{
  "n_layer": 10,
  "d_model": 256,
  "n_head": 2,
  "norm": "rmsnorm",
  "norm_place": "peri",
  "positions": "learned+rope",
  "attn_scale": 0.0884,
  "extras": ["capped logits"],
  "init": "normal",
  "lr_head": 0.0139,
  "seq_len": 512,
  "train_tokens": 352600000
}
Each number is 128 + 24 x the weight over the matrix's rms, rounded and kept within 0 to 255. Layers, rows and columns count from 0. Numbers have three digits each.

# layer 3 MLP down (transposed), 1024x256, rms 0.103, rows 143-153, columns 128-255
175136083113165140103145152140123085075130149136157126150151150093102148132129099110138110166149140141155144146118135139128144138139191146130130165149129110145139143069132112155156098110140133131139153080154115099142112143149079123125143101181152153123118125106149124142141167147114149124142119094132130143130163094161163144098120118147112170133131142134165150124134124097147153117158
146088136122100123116111123124133122155129112125133105110144162140105111093145099120124119081121135101109123133089145141123112140145081134140113152121140118115136125141110116143178107167115140116095169148159137095143153124145178157129129108100132122115140157131138132143127095117105122129115134093124096098130155161110166148154132139097124129133118101152120147096098124111141175128149
140104104103128107136128157116083158123121117145160119112180127070109117143129104112123128142153113147118200144169113133142127153130131119110135129125120116151135163135094137104081136082131143155117110130140138140120149109138127135127123118131127133155200155098151111088140147130126127084116093156151145149129121150132081113122144116148089135144147110129092107112127111108072135161138
106119131132124149110155153124119159121150155166118088130117092163094183136098072144178151125126187122163120131113151132149147127153128091122092157153125106092137182110134145090121139134144134112150154073138120118132135118141119157133122138206111184168108148151121100145140114151108158153143115122117156081126093112082120149169109151163112075093159143063120106110112129142150136146173
165103156106111112115127097121118145138170155123130172108113130108113104138107113151133132107162108139154103128130088163105138099085120090096105100119128135108142103114091137138161112128142119114102126171144128198119122132146128123126143141104171114131132114191132163164149091125144096123091127160107113110102146115147141101103118147099119138142158148089154136147122145092108115123129
118123115103092164132125148121132143147126138138117137141109142131103142131120184125131116129108110153111092115154108140127113156158153181121134139127170160128101169105133127145146126141115173126102131101107155105145121106122118101112107108152123122119139075100107072101139150121133132095108116163159094133114100135152138127146126136144122145180130106152129106112124124124169159123137
141117133114146109098159122157156128096149144134129128140107114137160087073147138138116143089151077111124140101146172164084109074116102148153143129140107175123121170156122144098124172127138139108106060140146086122121142129108140124118106124124157138130132125098136134127115139135141117122136151144139113151160082098160131127131131166078121099092134122112102127128163125124157112146141
141097118106141176155126153148147147117138094152122151095164133121120126153079151121128116121125141113132114140145167137085151081139109135112152116140113112107120165158149157115135102073096132157154159114137164128122105122117096119129186100195176118119133109068116138120163125143111157118168155119113111138128155146113093165081156148142137145152117110127145154086142126129139154147136
133140126115137133123122153155156131105124094101171085118097145134123122116135096114131057112123143129122155134171096151111132130140074127111149143153123164087143115140148096125163128135141093128142078140120169141124161161168063142150126126106107081118080087087098091084146121144111145089114126095138114119088119107110115092149137127134103134107102140116123141131121132063131110106138
105118100147137128110120080159116098162137120140162140144077125167134144073092135139160121129114155140131111156154139105094144097079150137142148144107173129142130140117172109136112129130120164132139109128142164114136112163109132179129139126129126136147083128102127147158175132131123114142141150089129117130098107130102121148109174119126167114127133094102162150125123099103106119145127
117142101138126133128135090116164118154119187139182137094074129090078130117129160139121069128149116110106101159105106131115095136089171133084087115122165118128107133136122103137118111143126100151088167134145141115138126107117128085079126124177153081117090102072140143070085159094124177144097080126118162152094091131120079097119119126107113135127122117106151116098149167142120130108120
# layer 3 MLP up, 1024x256, rms 0.12, rows 144-154, columns 128-255
124169123125156136169121134131149146156144128183113081126111135121076152153154169127154139162139133151128084092166104152113131127130161110130136115096104127117101141128113134103073180149163157133155088092115130152079127165133122151139132133117147099141152080120148114142113158142151139166138165085144141133125111135112065109140109115170117115138112138118101138150159132111137113103111
147136153156108114112112125156145143137140089178117161150110093156147125121124113178139122114119125148149087152091147108158111117134123119146149171118129148103117120132189164122175140152095150131155113121121131100141146131111106115114114084173125170135104126149127148166140108116106117126158166148133149123145115100163130169158111135099186117110116124180168110125105100181203108103152
135147154137142119138127128145123115128097083084131169099124137073155080087148128109106096092111104094077112145185094155099089134104129155121133127109133136156114142110134121186126104148121145122098131143117146144138109125105149138141140149047117090098135104100094123114102128112133081109122123125137095192130141133136125112113158095127148134142079113173099149146147136116137129134075
116141084120134132157133175141140156118093134111145085160132091155120149113155119087131162136082140138114146135144134078156128192162139137161124161151122160128135126131128120119086124170110127163105138086112143110117160089123116135141113094156107151142144124085126123104119159128131149159132131107146139132144104140102082136151126106140122154094090124151079115128119123162140103133155
126102130123152133087146150107108131124103132106114119168179124120140087156142109108120110144159136116184178111126147120107112146128105099118125132096108125134164110131159125084107151106166112122135143148130098147108125105109153164143146136109117133120155156156118174163128112093141135175135123089079164138166147153109123164127125146130142081097143138110130135151122124129147120120165
091152159117102165131103126107079131118083167127108124118115090136145169184081113155135121128126158133158078161115111102154126157166139145095122117142123103129111100128132147123139099111123158162113191106119144144163099157185125139117128150121176108091115135102141113081107118101122144118135137142121119112113134149106136133130142101160152097135143124141140170111124152102096152138114
149101102151125114168137126172113143146122154141130081116107136119132068096125116136120123124114095134096133118127085057140129146163117134117169150119159150123137123112145106108111129138147178105093104160139092114119150126127112129164067180093126118143143105143126128114121123118179105152112144147160136152111122137138165116131110161100123169102130125131102097126096131135139112112127
126162155104156163110116104138127143085134101149156151112136170118141151141107118144159117183161125080125145127104142125137132150136142108155171098114103129166139184140144110140104140127110108118111109129104129111114098091105157165098098097137128098115134126124123126142113172116137101173130102111157148097159144109128133124074121115140102120163143150136171135133125078157108082125100
138113142114141114128134155100124132101078119129129124134129171126139089178121117115127109120133128106111132107169147160107108112175134093134131119147104129123155115110100142106111087125117111092115135135093131170143107120153157131097118166119135123121130095127091125103054120103123126104093080168140125139158158123158155123151149146106107157084104125145118125157136158148148155133151
140108115119157155096145141134102123096153105132119121140121151131188114115103163115138105108069156142153162159103138119168175089146115084144119124138130125097109130140124158093129080131143126084114158136117127095111142129106139110123120139086123146098151157110073157140185089086145117104160113146133135155114121157111118155079090125096158132134100143130165107133133126137136119121137
130133080138186070101141159131127100123057105093144101126097131137185114119113119102141092146110138133137133146111129177079125141110107125137108150126138137122113135126104121144131123095154133108130151123136115128144163146111147109135119106128086111101124113151177136135124111146082162116157079129120152141138127127122107127137137126101073133082127111167160089101105120139150152153097